config.toml
norm_place = "pre"
rope_base = 10000.0
init_std_o = 0.00971
lr_head = 0.00671
warmup_steps = 334
Each number is 500 + 40 x the weight over its row's rms, rounded and kept within 0 to 999. Layers, rows and columns count from 0. Numbers have three digits each. The size before them is the row's rms in percent of the matrix's.

# layer 2 MLP up, 768x384, rms 0.0546, rows 490-598, columns 0-127
103:505439489488595458458487501429481475497498410469504517562498529499517514500429492488474552528407505471516486492540594482528464460561565466494466418511509444464492535457538462463550573479494487475488420459516446495432558540566534565509524506422548471554513517481507546490495459558506545507485517475520544527510549459475489465545527522512445468526491437492401479528535429472543507478445
108:449538479609474480471545554528543538591454490509474487468550490519583512473539500510488523522490585488444501583450452523511475540529467471544491479486514514548496498453468489540556482564454508529559457490581433510439522476494484524402423463521511485461464530472582527541511564552542497523501428488511484493472494475476479433542433553462501483501543475522502542467475521518460447506500
098:536496448453496493495396569505476461477513484524541515521541485539570438533429524476520488595557544531588497479485467462511423448535462510439424523519504555443483463455476456459507478490487540504439396495507403474530491495386490500535539502556494518497413470494512419467526524452523496501485455542629489547539452460398529556468502456519480533516519456500532580491536450494603453462479
107:510524442460472502533531516477496431429454592444458479496497439452498560515529550548553515427512524501451480568490456447513473537469484582450552545463501427512493453518519508524481482497538474522471496572468539461546473500517475495516426444586461508449483546486585493453459578449474498504424401549430477453538529496551481534498512543493476550469509573504490429452557500477517546505516
093:454509506531524493491565529485459503535473419458500476439519460538426478483487607465570528548498503465457557522541501536544529504516442437494502523434455559551528476503409464505521534486556445534510463390523501462485543541548535530529483534430486538390482516487510478467496435465471557480507578508538540566521536512437499569453529503556532506471510479487580500528518438456473432536632
103:511545508537522497445546509477474480489525488512509498537454534510473482528601517483517531502503571543462478558494517511459580530497514537519467470460468463482509555483530513488510465509445442543518584519508479532513404522509557493504471451547582468472503485555565510566526509483508495564500422450547429537487442526477463481543526509479558516582524507495480508440522485525531551494476
095:545537453511551488546491513478508491465476531560546503482500517514478486518484541548521499473568566496603546505490568480516513526442481585425494498535463450428491491514487498508469537434376467507575524466542505519480536503515492516521569470408454524476453516542514462499534566509532453518466501492547491569425530502437482541506494502521563557510435490567554564459516552471442417487466
099:560438542487494461424483491453454427510392567455474464452548520497541491432591463487509491549534568439500522505535487458524483529489483452498507457456585474550467511453474536518455507454471520470477526492549530443493529489521461452442464480555484476511554478460454458536531496455558535479498542475527501514520482516465467533503521573493468581497515556441535509536456519511497500523510
094:444554559509511542494462526480461505530503535500466557508526534504472501476475554509479506523476489551467538507491485444505497611499476459497519514525460493412471592457447489497515483524471472513526496456478522522501534615554513472469504506492481556458507533449477598514516614469520511475496492493560501591523495493486580536496476486458550429530552538471548453448529521512518494455572
097:587596514556501512511553441496462473416460517495509492585504533517540488447469520513439537464517472506452572562570514498492539488463499498519442504530527521481504525581532461469456449593541528473505526492493455550438459516488480474497508520541489514537507433499469502475446487484477429434539513555502569487537479526490531503491509470527491518521481448516502443581480496487448495501581
107:509550477521442546538503519491511456528480459506528487503544518513424476536493459525502525524477522515469530566564522442447549489484507534491450508510453408525509507487505448526471466578442491477499505504501489539502513437475421495559508551611489503496448523437567464493431477478518478491436512605437490513520556500557523484512513525505499572467484519598470549539565546579506442530541
102:490490499486444542547523466473463446430537515493536484445543540477523611450439521537479523405535492466443513481492492452490494457506508500432519489563446511474490451529475471451503494443510489526560451494481495427512422500532513494512557587503496503566532441536465518516500547405544499534544489520492594519480535478550501498472475496504534517539461540531544440565550458426464476587539
099:494472514474507475518524536491437548562480486470567496431479556489545523548450513519554536430475472490538475480473542442482536451587484469438460384400434566502461479453542470458479505535508479502510466394523461491591521485510504490390461476483454468543421509542472489452529503514504443461534560492531533541489521475462466480565517550469533489468538437549480493453532420493527508478437
099:503498532504476528501527441553527452454540459611545461465550508502471425559533500504493566484535495576434574556563529509519543600518434447487509462532492589468491538511500573477482493519498489521410516539483457460471493494462515442429428532513471484550486467510513514543470529512556448503515524590458526552432421515497503513519591582464517481513536449479473470506518541542520433452464
100:494463510486489535434559505505509512458432508478522468509528501480526491483561513464535564516493503496519552433442506455467597459511482528511517529453540562461480481459499511486548457481591455536562488438472462584456494565445472513499486455602509510535459532482519547572479501440516537442488492562490492510475475531417510488492510568610567417557508575502514513421495570485467575476536
099:524495454524437502621536458545482473570458480551441482501527471551514482572443572509494528530558490519409434503541504526586508486466482522503565494538466478542476526526541465478462440442493540533482436486591618482451488523473510517485474535504450519513436548456524541511514457473485479463458551535506512456552490513481478477530465549566532530555461556521485559527456573462511515555521
110:471440479490554542423492534507506504520402525443512478560532438481466498519565484523498551438489563514511419516472553482552432486508548539520536493516503520552429409406506468482487490488447507528547566477488536508421471541554572502528525525496538556521504471499533487541524439525577512454533518446528521451483496534503484551466451519503443441503525456545477432420535443429520515466419
100:557532506579470538508499504502486476585438428523457467501557547496504460419481474436577545444509458515545497583449475478454548524498510430541496589542507517476460436422472530508501525545568446456507523420540446483543542478446517490578550518437517509509531512480481533447477506479442514467500529515551508461489471505530508565548475511485478495515626467505449482462419510501543578547578
096:475590494507516428526518499486530528509542462476490497546527491464438465501514552511463531546565535526417488453474446526503498570494556509478533473486502407497417518511498492486472511436521528582532484516583476571467496484512558491449504461489494471489468515503516513597528493537516531466567448573526534507477521540442473441585484515463518536481455506525489430501542475498566452482468
093:544531429486458478468480508504480377516444490460464534479529481421522464526496498480477506476517523496560556492474489409562487530437522539520572476510511485433567557479458519538465431507535499524493511484473439524453491494534518482564556597479516520471516482486529466458573448564483553489491478432440501483522478456547467476501536551567431422439542555454550601544601521447504482528512
105:512510523527515511434507467516483516455487440451488495499500506553512600489540519546450471438496449493556514421514559439531581471481437502471491498470493539481487549404469517416528535605454514486488486493499449478569558600474566497523522554518543474524563454536500567492420480446509563496474499472535494509488541522451507549482548488544456497521553436530444500505469533500488480491557
094:502550477472443480576514462490533523528454531523581461530441609513544489464545547503502552479469510438538462569498542465473447462434561440538507481527511428564435496461433442515526454508540477525472524528505520534489437516478586545515558540526530465431488517451506526460569496514529430462516471456499531542491484470546517502514526510552481513497466486466484419451467478557472485487488
100:487560514485519512451547524515471437480447517551450504519440401480524500452481509509491523426496411485435551489459494527448492580432517518453480483445589492501367514531539465400511584563434481481545535482503539407485466532579473537534601564504517512437458461474467509482524511572451506523464480491544519474538476501456525546435497549468446552480529495486533496556481505471501566446513
102:510586552493473466469532500479510495451503523546493497539453481459593478524596554587485462461453505482474513554526456508503459583546496546581521556537579439502504458559550491503439513505441550595486558497466467483474536520501501518502512456521531510508511506469485495470508545543491513487500498493548579513484522516518524462462449512513549567464527533537481523485477472565526467498523
088:487527518608510465589534511460491534473431460551502491537531520486564504571488552581541505499476537492493474485477553429493518512457561508504434531494522506449484477472467480533503530486567450519483499443488482455548511473450494436475479528456507583459459565481449489514545513507582564546477477559479463558445462511476535506452559534484491483528506451477534529513394468485523469513423
104:514444506458586530448452503483630434472442535481485491499489465585509509460522530513458456490466464495489555469498492457504514550493488511463469489532557506519470526475432592566449556493448527517507477485519535517517531517564528567548550529493468526481509510487477458619479483530430465523505466558511525446532552425419559477523468546490476462505445495527499557518510492448446469500456
093:516522528527534468471539559457493497460492528495481544479571560563512482520451471469514526499441484515542449558485575594453498462460542443530485494533492498537472536512483456500591544497500526423517446529486512511453437507505489422453431505491448557481462471512465493552521542541544425448448518530533580469437552499485485573542471418469549525549452489412457573501502517565544481521517
096:489442465449508467537554475483457525495512462523490494504551532499479527473488512478529510534514375496471567423521564472457444503509492507443467461495572496456471457471481525511560534452523424557497442545517494451542492507509528456607554526527530515431439494524515511514509494503476507474504523550479531391490466542550407564451479557491468499528482470517467437494516482477476535543496
101:457460435538527497440507467485493510538519508457501499519478446459485544540592451520538581521541491482454450449536469452565525459441408509495479482473483498526535457484474497482564514490519478484491457494496490496525542488438604391535498513526484474481487487577492590528408573466503537563518505463511539547448433465589489491520452496501523480561477490496542519479475592494453574568524
096:547480534505530431485527535429490451465538495443508504505517547492497522440549455533423503472416483503549498538490506493543472482541545567459500549543541506478429593431502506534494492536537447562510526440501511576466462473469489539499516498474540510516533470549514491498459506422495463558560531514450517544480517492538541546492531458547585449534551506510558480493456500448429550499505
126:527497486517418479505573483555555483485478536463538535486497505457507521482533529529442536471473478587502441505450495466482580486462489443588464478446478485507550515528532513526470543484468548502475462495427491498439484478467467516496470563481561469511500535523485492547469466555521526429475464550518504432449514479494488534483497497486466426549554537527537574533498568438488491480442
097:487484486486502516510518456517473496489427587578519515451486574555485488540490435591477501486457484432507489529487480466487466566481512513561524459502580429454479574502509452515484504457466488479443540502469450438504531477543476458436574502467549469480527481491436526538533552500443424485483495516550501471514439532547474514537533444472411558443481484445550524540503505560510464498536
103:547453571427516499480559482506423500506564491479510481485521472489477497480475456438563514435456474548493491497489491463471551408509483441495468481489421505472564450491442479480521525483516494540413497477498433538562508409423449477505478539514511501451520463472477474551574496484496462536503493518476493525463489475434426541511482477569461484521432507480624562547447519531550567494515
095:520524439554572426526493426506478531440496541475486526438523504487493505499454519473497478488516529526523473519522510556501552500540489537497491468449470555507564473479484475527503487560469545459456486570476531446508573533513429538459453530476514454505455498491497492478489510484532512560491499475458458499512452530561480490495439428415556543466550424472532440547443545463493503551538
093:544532483486538564549433464536519446462442559491517480451471435451517527554428525506488484506427472472446501488456481557466456584492491516495487439459431468551505519535454488576502469460449522514498470570497534538503465477421480561517511478450574553467520527450567540556449564539494523522515521502462443537501526478421613543492414462491525547486474482479495521473436525521490543553502
099:510481490522495538503442493465475496540481515539502551517497514563510507511552468493457441521523490532462445498533515494570446525529491551516493546418548518477386492454493518453488454559534534553410497563536520507549461583554479466499530484539549420523556540561524516508507500531453516512488503477526490454504442522469446539557527544503481530506526510515517413538549471506472497528506
095:445474527521461539533505521487482438544513429559479489484462527450477581519459499460575479473494438500436560503519495528497533494476480548496427507520489507440495529502488539459492566511569516458505511441473482467502515510485503550542436462492534398492472502501437515521463482501493536476427452464441551524532468573532488536580542534461512518536458473484493471568449491492428450487453
104:527525550540559548532471528498495508468486485465504543493523565535484480489516557529495470495522512467475430471451510534545521470497500457505515453494488550496518468503601513535490444511408528481529496516531531499492500466472555535414492508443507531509533506572433571551553486518555490520451491496429435471475504558538489465435488493481545522495489462531476502511531540494493520448554
099:459526486510511487522448505540509457566542486464515461468441478412509525524412526532541511479546512498548530468491461536462450528493565495549515584445465551541527527500433534599498551499505430532424563493512455498503540598487494459466550440464465530556488525480456478489448438531512502451534515477540523481479478507517494545502521464554575465456538469444492460542443538499492531532493
095:571475515539506521514447504456555550496443430528504508442448552552502519508515627510507525452565548409504518527525527548567504475543474459473499523546489448544480444490573551466487421556444548533466463484456462526554475501466434542481498467477513492505574453485498521458492453480497582429508497480548500525502547547513526457491563462516576534467443515467475500531459467462500544475535
100:506544399576503429471526598478487532502570494472547488478460451421429565502542493497474499539477506500516447517524496538520444460492516510531471551495567514482469512525566481574485498473518485447565500556511500539514456477477474515551476481486421453458580539446480484472479501500548454521448454506452500530487455561475445392543470525502409513443556409516533527579489525491506524458466
099:501478524523520443519515525497516491602481521534523470473500508433548449497562614510496503523563509523499564414469440550465557530533518474479518506436570437491468456440467510553522535580549454453563523466487409495479448518498428495517595517504560537477485575442506468511493483465530546524481470467527530613486477499441518461502476537481522482496483461591470554527561472516442525464475
104:525449490483452484573465500563531504479540552461445569492459410526469543470489518558503510503449457549494542536531571490511507428505513528469533520502442555525488489477445549581517515480486490486519474462552518463459534505446458492501541568474496517504532458511573514452417568410472629515521538417445493502514502557553472495462507519548464517572544442466485475517442524532536471527524
096:527447446468568504509410525509523529486508451497443549503570461515504495444519411495502471515554554468539561505565506507537483536477419521537525581605503486433520500519536510493498462472430505465536443506546440555491485569436526542542520457451475473450485495544523504529514534556486481624510549477542565507528549479488537453496443487584508501589510558486513507554532438522506461578501
092:467543510551534501479482521434550450531546437490483467485501517451570458457562459535490452532477483472499527568481563515477572429478535478488549531487486481479461550509447514421402565538481500451551457495474490517495488430452498497471440465508534494486522473585522513445486456543484562458514487533536503533536578569483573530454463421489427572491484486496521445612471466483536521464510
101:475500567466405460512472476534481485451463542467525505488538534528455495553565489490477536432420561484509496477516552492425519518445536467410499495498513542540449480511463443525450501474552429429539433512479547500507467535480458457473498583489507488495454466501515514574530513490445503474479522536550494581440490526510544532484569536544444485482477502500481514545496505517484502511512
102:517472426471456479491505514502460445483463468489418539528550533523558529521483442496448493548554500486514466470536576495516435480558469436575555501574542519520574516584541520562559536473565474513532491440520440475430531469488520474477517525481451499488502512493487509459521484496507523417531460490554504507509501471507540520479506524537518457451473485414518459470527478459507455534451
105:445466525517601456564484495541481481395562455488484490464494535497499467492496544505514487548490470537504526460444496515503520478452497518512484451515466546467463536525515466475477514438433568530533535537560561534493545519559404482464507501486531462546554527518566525537446422430488511478450441546488472468576562474497500479482444485468481493497517486521480473437438501532541500445433
105:556491557502517577503520472443499516510462428507508470513542516552503522455497469513495515447442409535451526428465568567517505497479473548475527519484487527459502541521531486487410481440456553569543451528486480508527505480540587454488549437536549624462414436474460501565510448470524480439507525540519499520397429504572520595496548517485522478502487490463544484583527470532411583564504
103:479533542521453511480446509507512547482491653492501552439511585470542474532554567463476536492467437535500435487451511470445492564483491514503496553577472490489518474507522515480553479439486506498534427468539547426591536506418521508455449496509531508470526545524447579508440466463498481503493446457473570539535509496495431478537497501452526520483496506467483555476506587511513470522534
090:484488459419499506427501472524474507524443485494495419499550559530496494527472460512494452475475505481499559522583453500481465491478527498515552491507423533491509527487511585494461538528478503451480455626527408571486559471488497486509513416533393507515576532483423543490472456547550545480511559538518537479440504461433468435471458538526524407512471452516394548502436460591491485504539
103:533523452461531457445483473480449546539416476508564530548584538490462571541448551493496497544481550460457530479526509449552475483564556478545522412541525481481530509519521455470488507480455481434558515500535518549484563467514510489522600543485542533521464542498562576493526537440498523588516468468528551474518507532499493509564507451566541593496555495464484497508471463574550394509566
103:501480421539458506419554486470464533515466518458541483505501433455548453494499515428467560513525549476456471522510555556474544457520504503538511502446584573572460506577491410431600486572514517474432541575523500434574518485497543426415513487492506490421477520523497541451536531426438492468516541480506550555558478532530524465468528549502505534462492479504543565493586547456509527491493
098:513517490507507467540510498490523468487487499475582492455539447524476444553448561576497507459589521508525504452517472546520479505460531551567506505435530432548479418493475503518495488461464475450517539513512475509566446557534537552563602489527461512488437523454538484466551495567518551499531444522530516537499494507481485508461525452502518437463619452486478524447514473448547450539480
094:509512542507499503567439511491461480473550466501526518541538550503575543544432527436451512543493518546462434457562520459513456540549495539583492545471462476436567466545437495514533420418493558457508480459501468459523556549519485458444546544518600488564487410564535494391482507497547525468485499539543519491474464454508446560451457511493559450541477410449554493526475484552542456447433
103:499555566542457525466466493505469493476485476517445543536540525477515450580462488527456472422515412522493472528467507482464508496439462513453477453548415457554551522506504472454536523470475500439494569493492482488551503477468544444488468510536426505440477493485407494559538548500557453450506550452459494541461503440467480468504465483447461580518468543466475473558528489540485441565562
097:402470453520438536590487530529478494462511488524497443492473431489514518478523519513563410476526512473512524507463542504520562530512474470462542483494450477541516468509424452566539490494482507464517532483467525462549476500489491538509503446469506458436507449457510435485489557471541554604494544533512566472490517515485513512444499538590517498509522456481502498494449411517499505549553
113:489526516437498468509455499506537486488469577511436497563433473493543496468520442507489532513537529529516534553509482447499496492424573451511457492545524495472525473424485438500432538505534511511542553458471490553440565552489561505497534547500510539576502416501498498540495485551546539544532518539533549430446492497525539425494553459586465441501481516498521510532405484476446482536488
106:425415457528561465531543574496483499572473501487447442481529397431445548646461405540547495509496469467540571505531511582535523491518493416432528531555478442504491480498460506500520542477540472441552513454497556510486534451556467495448537456462482525506516540456587501498450517482438512480484481490513523508537467478528485451438525489456474456475525551515429521537439453491415486538479
102:497545454514550517501424454526448431522519459507458476462498468467510522478444462507543518503492489388492482516520496506540450506474514511527508461541511466495452577522448475527497525506491483480504530499478555411515526494587570528429590480484465444540528443535434536487529509482535422457528554442541508458470523502575507567471549478471451542536475493472544439570438476524462495532534
093:501538478518481484570465496452525450512501583499521529517500516472452487538498548490512503457442521531541457553544517514562535486534485490499476475512426445495489499531521487481471436479358518439510557483553485510557472485505560496432514538515498522599503468543457460471465447531452495486468551482418481543449462473481557486557524451481475402517545520520499563540534562490475455514530
095:528413463517553460530540542507501486492523433450467444532511472575520455523499441526496501470542498508470431455513517577482510629510502538529454557437513546472440555494528438523566422537558545541449455513482512493534495525448518531506465469475435462481492494504482549534468469523498516510555531474486480537492463517495409537509543521483496495475506459532499485530541525529577536582499
102:545557441541551548492453541440518438442533446487476459541527529473532478477455491531561506485503555515468458534483492441469520530476556501539523485483495492568543448453487449438509482558468542497488444491518550482474418544493469446561537483519473468496469502472453527445514522517465537515450498458438457544521498531483446527478549553459503553537573476499447531492525416517477540547462
099:572516451483473483546556416446502517446502502549455486466492518449491449495536488480422508537455492546455527481541536476507593478545521461549475476493520563458479539480522499425521551559465522550481473428469430473536464501499503465513473585454508527568508478475560468439497501506535578490426456512475529473490442527525517494457479501472537456519373457571527502460524517460536475434474
098:474479463486513540526472516558546597458553523532542483521381541459547482454457507477472531463520521551515536515522535464483542565503488407579542526502516510524519483442453508506566526518460532447474520411513544501475552479457518545477550548530615477598544482519461477492506522523551512556530464466515517511485460482484499545465489444551535467531489449446485495510476472493464424495510
096:497536473488496595569479496494488550415440523509471549466529481503434475564512469445492530526518540443508524527518477511485462501442490541498500438517494503527492538484534488519448513491422512489464528538589552481385476426549468500528576449486537570405466502527509543542537449457514511550461533493420462416514498507485560506482509517424446512481471498505425461550474501554466549529487
098:497496497463517476414498520508496529494487529544505479556517515476521555454457493535452514537511536414427493501507496541490454518573515410521530437486571527525508544539485567540505492527506553507565548516522549446487531527492531512427558414491520461450507511468566513476415475492508433509563441567524472469445538567506505454548499466430583491438493470463515441512536524440559526452549
095:525503535464488485480493481388475532477523512570517469470501490544433448472461580513445450533465510553571484441484486480573486489439503586512423421531529493456500496586474460584516426474515494405483504520453495482480482476459518518488518464466544508425557449530495521531505569478502455538481443438494480481532448544557512516511419564497519521483567550485555472451518565490494473535423
097:538527462578581524500523508516479491450536483463517511484548504445499466593549520502489405474456500495511507529440511542426606552484513471511521520454481533469381467465468429505522525509482445431449511525469486557571499441482424497483459471554511518444456515561560451537488507484440509488442498515596478540563568432507499522532486513556547483509502496504486541458471561485502619523489
097:504567520547459524521545514465516430475578516548473501427488529513504546476527572512433560444440513489476452528562479474442502511533563560541534492532502573459451543510468475430435466502526447502517450515533524477567467519536453450496449450525467425451528504464549456466526516553475561492454497498553579477504545518492430528566554532477446587538508539471487446513536554502503536508503
093:508489512504483556507572453443537527535468511503440554488435439491539594465489501551578504484493477421497488525511473557456510576518524490464506555467571478550453527414496506418519517455484469530541555508415528450540495549558434481510442533502468478497566549507465529512402559561456442538449512457472488508484505478540480457465500447500521430559515511506516522447498567498479535510524
088:428477473583461472450444537550505454526514513508491469531503458458562480508513499476495553572529467492493539496490437495541508536527466492455586511471498436468545520464524498451501511478481550526476398516500498466485532473512494458485526457560490493452496489598533497500404584508498481540491479532575509481491490491503512496518414499470499513528506487510485520500471560442437534537466
102:467453390521499528601472513502503510532569508507501498537518473501562497519529497536465495504504557565429433535517373506522493466509429498520524528419478533468505453563558564502524515475456460492460491522473555518586515439459491489533466466545521512520485570516486598455492497560504448544496487566531463533437484482473489489517527438488452517544438473499505442515535542548519462534442
102:444496541491527584491533407458493499492581487482455460584502480450467533491582535501534499527502543506469506467538508504492470463556434446482542573514518543532481452448480460488450543447480499542509563508480501500416521498554491495518446585498377497505538560507589429462478435508546513523529554494528518536422484485520509469533478554482500527512530474543465442538471555526561449502462
095:510480407482441521533542459490460457550498562518494543501475482525544449406509522418543582461543484542444529554477547508473523470574490466559499530489562452497420490487454530532560531499404459472499526490497471508538455501429549491454576515501521486547510471479506494471478540481505493468440504508538515515594446514475509467562568591526532498499462459586487446520533509470471602444546
100:445468479506536506464509572504459424458506499456511462503505448455462556455524495485468547529523518505545484486541600523481461499515464533500491570493527491550526517483446524513469459496435424545570486495457505486500519483505526522484546472510463558482477538573503543475470454480430463482553447553479484520496442521505539471561549496532455451554542507515487469550454489449543491513475
095:452468482541467577559542463494446496442472471503467459471465443500441469554553476546531579510562496487541542478550494549482508588448553415458532547452512521478473520532500483444495535525586456467565478444498524446429431537468522513564544528496497485482504495515505536582482514541467560473516523541493552485528484421539437548487570550514450534452549536535457454440486510516490538499568
101:504574493459487553504477527474479489466508541465494509459517500490501575517564391505501565507443435501501560492526491549499556498446525461476478428495505509495504539450514495537481551453468546531556454501508493510484507457540495530589512525531466484421434526470444534504499507511516525584452480429562481548467477470543553636486484471549493557537491470519495454506522503576475472488542
103:523545491488518569486508562543523445432390487553488503490519489465507435545533515483544554479468499521564512550469462404429509578460525513532504576524503407465423450544506450528575514481555432527416529468493450509498468485507500581487510553483469541492530505522598457501484491509500488507498447498479507442487502462580460481489541562514498466460485580523474583487577560445462444466478
095:454454475550511388501481516468474456570471478541471480512430492539496464489543489560554437523515545530486508489494477516487497488550504581416490496493543446460437445560476435513497460519486538477522568560451445473556479514492581483518465522462550530513504478529461436485459481487489514538517502503529470511428532482479519550456515465511474615512497481489467480502517494463526427492476
100:515473520520484537456501488525565509440496470459497517465532492485434458569538534520551456511560502468594452565506555469485535436433527505496556517543442459450578495533524446506481531491429469533511495549447461482430428480479495519458419513445495502481477522466433473449466531460512443478474502509483448486503534447488543532436450439429519481513514490549461504510460577519481483471528
102:451470500515533528552513480497609556448578439503482565528557519520510484559529529462498453481449487469462462417487525506515502500478472538453524551477445585558482502492453425548561493512535533549507518577458444439453494537523495463503427505545521448566546441512422461573526470504482522432504495447441560443471495476507459456498454498516527471497550521490503489485464503488554447461510
096:515470558562502497510583465481543561549534511505485570500540519514459530514483498455492511504514519553464434496442555509509485510427450574484536542516523477505498519491513542468522542564454499588427519536504520584529534512587442506477444431592483498407499516507536464504482523519539533528485490536577560541451541478478475451513485497454563475473516539468533460471443581492548542502543
098:499519494475534446496497449483456419559466492415510489523580429507520522522506496477543521513503535483550555570517450493488544482561501483460499452456437464495483454519399546505529498429434471489469547511542505487512406471476537482480498593555435475493475479525527519518526468481520487477558492531496460492524463457463572520510472491496543574502525475499503455510498468486530460547485
116:425432534522514484510455471493565564527496505543486533515481518491528478521549496513539423529493390477552460521474501441559462456525491463556527479490487465422477528474449452493497547571494497529497470446524480575488505523486444442465462542471471500555470543556463509512489516516514519582479487525493473507486518466455493487477531517519544449504531485428446559495581470557542463456547
094:479546507516466568457551578487473489452623505467492493562527499551546473510514527499531545551477451455545493534526453431439601466555487559486457484483535489503520510477559511456539522566424500497476563476518478446506541481529519485500471404478498436450443472550477479477516548540453526509470516591495551540496481522536464537452494498546486493534525500501450509509452579561526480550549
105:539542438480516523571449536525476559515505455487531538496501484508458547459446567507590483572519526531477493430478521523547575498488492438499459510466460501459469461457482487469478465532504532466506529439444538519525526524535430472479533518492517509507465529506482439484506531422534476478515465541472580499497478497557496580487533443514501524534427473563483445589439523398456505469472
102:536475462506526443422514559459441469541423550554529527503540571451517484507535476473436443527525517521550437604544605451470536535544437477497476471574553467428528494478545527482525478457513505518453413546521503587494461502534499454512537523483486450541471475506491469435544472404574586479496506553534482481491552519501486464497484544446492501473449521459469501519480521416478464492490
093:457521471517521458466439521496549470511526480498496494546491478527549490500478523450488543555485493445564503515494437552514502477513464472519509549595548525536530473497488486429478480537472557517530564510487534467435517427569460463514504435541531517520529567508516519498488507496529532497503456516503506584439509492537507480500421468457548482483452542491572526612560543488568470474478
093:518480501531459490511484547518543444536487494418487486514522553499519497439491465466459459456481479453588523533441528551578515462527454503475509540497469481478551519471508472563486543459475536521462494501472573491500481566444484532454550546535497558432441556411550561554490508583489445426500455482556504497510468505438511457521476474505508468510530514522575568548420488450512476535515
092:501555488513478481509578482553474467543468528518428539596494502510486522447452502458590489540474477516472524501519516484430535540547532499511506469567527479483509544503458527506520581486482483496532495458503502495584419485539494457516480499450435471444543439551507506531505476490585443470470495541525517521543430543472490570503531536465460448546512493493476468584588529459556496429549
099:458519450542498491470469466493445464458491514498521508537450540489439430506503470488536513527483413545521485492462493519483584455479417494542513565466469520471502573464447464558478485554481514529459512434478521542542560511413542479566481473474509464512567482474501476384474526496550469534519567476508497449454487572529522497567466448515567377556483537488486582477465462488514510471498
094:491436499438456578506494507488511518457562505562459530406572435483433481546498481481475507475552547553542582531536481481534495484465501515510459510521535480514583469528493535481513467501489470476470519482522488479527460454439550540551523525527589461479590503516506568543513486451544504505494478497513555526469525555502554443520497490483473483508561447508559499543481494521511420538497
099:513451515521517516469452528492513592497540544515515502515505472502505435488454503511567561502572559528518529596501580557518522550523481489489461629586518469520570505419439435523483489579435571483524518566486509574540543539410532501469528538471472545388503511525521492495466485493451489478526469438536452560521499507496493519437497465566553516399456541509534462516522492463532523545521
086:533476576524484476491475418487510553420528491521468487557458527553461473450471507539512529535494490489458473470506501496479507450460499511506606488592493483458575479545499472514521549517468556499576468470536472463494517448436511542522487557501493506470505496493504476448544565432581497472548538459483439484515498460535564496475584555542514493542446551472467453508558510504478448495469
091:451514490508455470502458550520486564470464514474559468477554579516484434557464495482446501529520454445570527467489552528528487400544559441462464449536534450527463440489475482566471507522443452472480368464539544492489423464500484537458463548469506481469411510475530540483418564467567566505448509525474504495500518543484509500490526529513503535511581459467408489544559570528491434520462
100:416539556498492516530513508545557495461541469511491485485508492529444492521474490575507528483488541473478525415500495577531489553412447454479534467514526564498469502452567510496452498466440504515420522489525520462532525488538521411582498537486508509479503461477484489522507481488455501466533530491525527466485488535594483546576494565557501534475536478531441435533461535573587450538517
101:578489448532521429444595464480567502465533533526527492477535539476503584456465497528456534578515502534460570548456411539467455421481502552488537465493476538558433550510521479497479521438524508452529554526415567458461539469455461584488517467492540523492565436499482452496528459580465468521492518547464520548515502474482566493475418484453499491455548477492494531414579472505480430473520
102:522494495535448522521441510513534521474540508516533462521555496502536500541540538529528456467474465505488543528489414485489452492563501456497509454575438572553523507432500577473481520441460561465526497545501507514522450511505492590489470472448536564569466471533478504459518574528483508585446542561503446534423546422567488515457553447486548466456537496507506571497486410516466492520480
098:574546502519513533471477473520486508485465492505435436507500436517497429502498566439506479460510521481458543467488537502522530559505471482504503553581503502510421576508388556426463510516478547498487519500434524479535476405566497485433466505512519508497559488557526529466465496502484571549496500574551458487527491495530528495414468467553614470525470503506455510462531526453477436457443
098:473503469520524498490549504438478424461540411581419504471510476563551472548425535495592541444535490489461508495479517404534513528541563482535560519491495531540496537441488480460470534547500518519469410493501467485483451490469509554500443515545426532529525610469566557485455459544524500413534447539565525468565488477533451460468506457497458488489480545542545480521420453556507578547526
093:451521541540435423495424497534485551479490493479499486531526516458536524582512451494498507463537480448448521613476446565548538458419536466491562460475513481565482477439463555467522457504471461476474435507561578470531456522445496478511473436546458520440563487499513501507477504456507482528495459425495475515497524514589476535374548482452503512506530506465412473472476462471472575495507
106:513545502438625490469519506519566500537488495557501551422547476480501608489451443502477467567482550504475484484537475494555502519465461505532503523488463450524523582536443531531531541482458475573538473536548474429547560471547496444535524530456407544514483530563447497475475493502583525505519577528467543487487510539492527452482456534485529511490466533504513602574500548526464504575513
104:490516527502550515528507475536478395484549513466477482588484495492489517474524551468526467505476478538520522531478486461484418511515460461455447442487479450578520482537452495482483551515513540517574496531504503495566480545513512482452477463497431526465540519617527506450511528465582593493431459553486453540540523475486502577447501430477471400447467514593509496513536512525493511577495
095:482500534469495530501495451472492471390455488544534523520456596546540576499474472476530520469442446511381589553516476471527447431477498488523517487476562414508562517551491490565507574517590580521496481479498390473499545460504551499474596470477524453522546531549496514466548521454497497574507546482513482506419502541504490555434446544476521519488523529495478551515458510574475495456468
089:533514523450542459457509437450503515517607476483595491516536406553443520446542460520445505508427533448510575495513499479448517432459471472490536468524478452539451463528508523385453505516516505509526578513537521469479446564469492520535523532477523471484570558493495492533553538473510442537526496494485474519513463519477507448520447538479481505545436521464542414528467503507496604474551
107:492509511477535491465485483546504441432532494515424512547498516526543514422513466473490502568468471474489470455520546515520512505478527431491370447579492525443556516488488622593543512488542451478460533485477453491497507502561456452522517445479479484500461519483490536551490541456512431515565447535488512487524415564546535520551530486519376526513485456487439466510447472532539448546444
107:468493495430491424473560516571597481511487510459553517484522506488482514469502461549503446466423504505477530475479590516454496551488420484511480482449564538490490513495518608529547528519465461529497501490570554599496551514563490499524550469518555464509452473531463502602459520543435530554545532524448517489431468565520513478517470533526490441563561521482488486518517523439542539501468
104:426442472450550510510457461495526513505562506460466492515502476492481491487577498514559468477526550555506399515469486468524477513517490480474463434539544517492617456494532512542442502551521549461535561541443458486507506473511552496524507561527451474566587471483438488470572484559489500502529522467477491581454461426485512512461492494505449529514515467510456564470481454513419508486483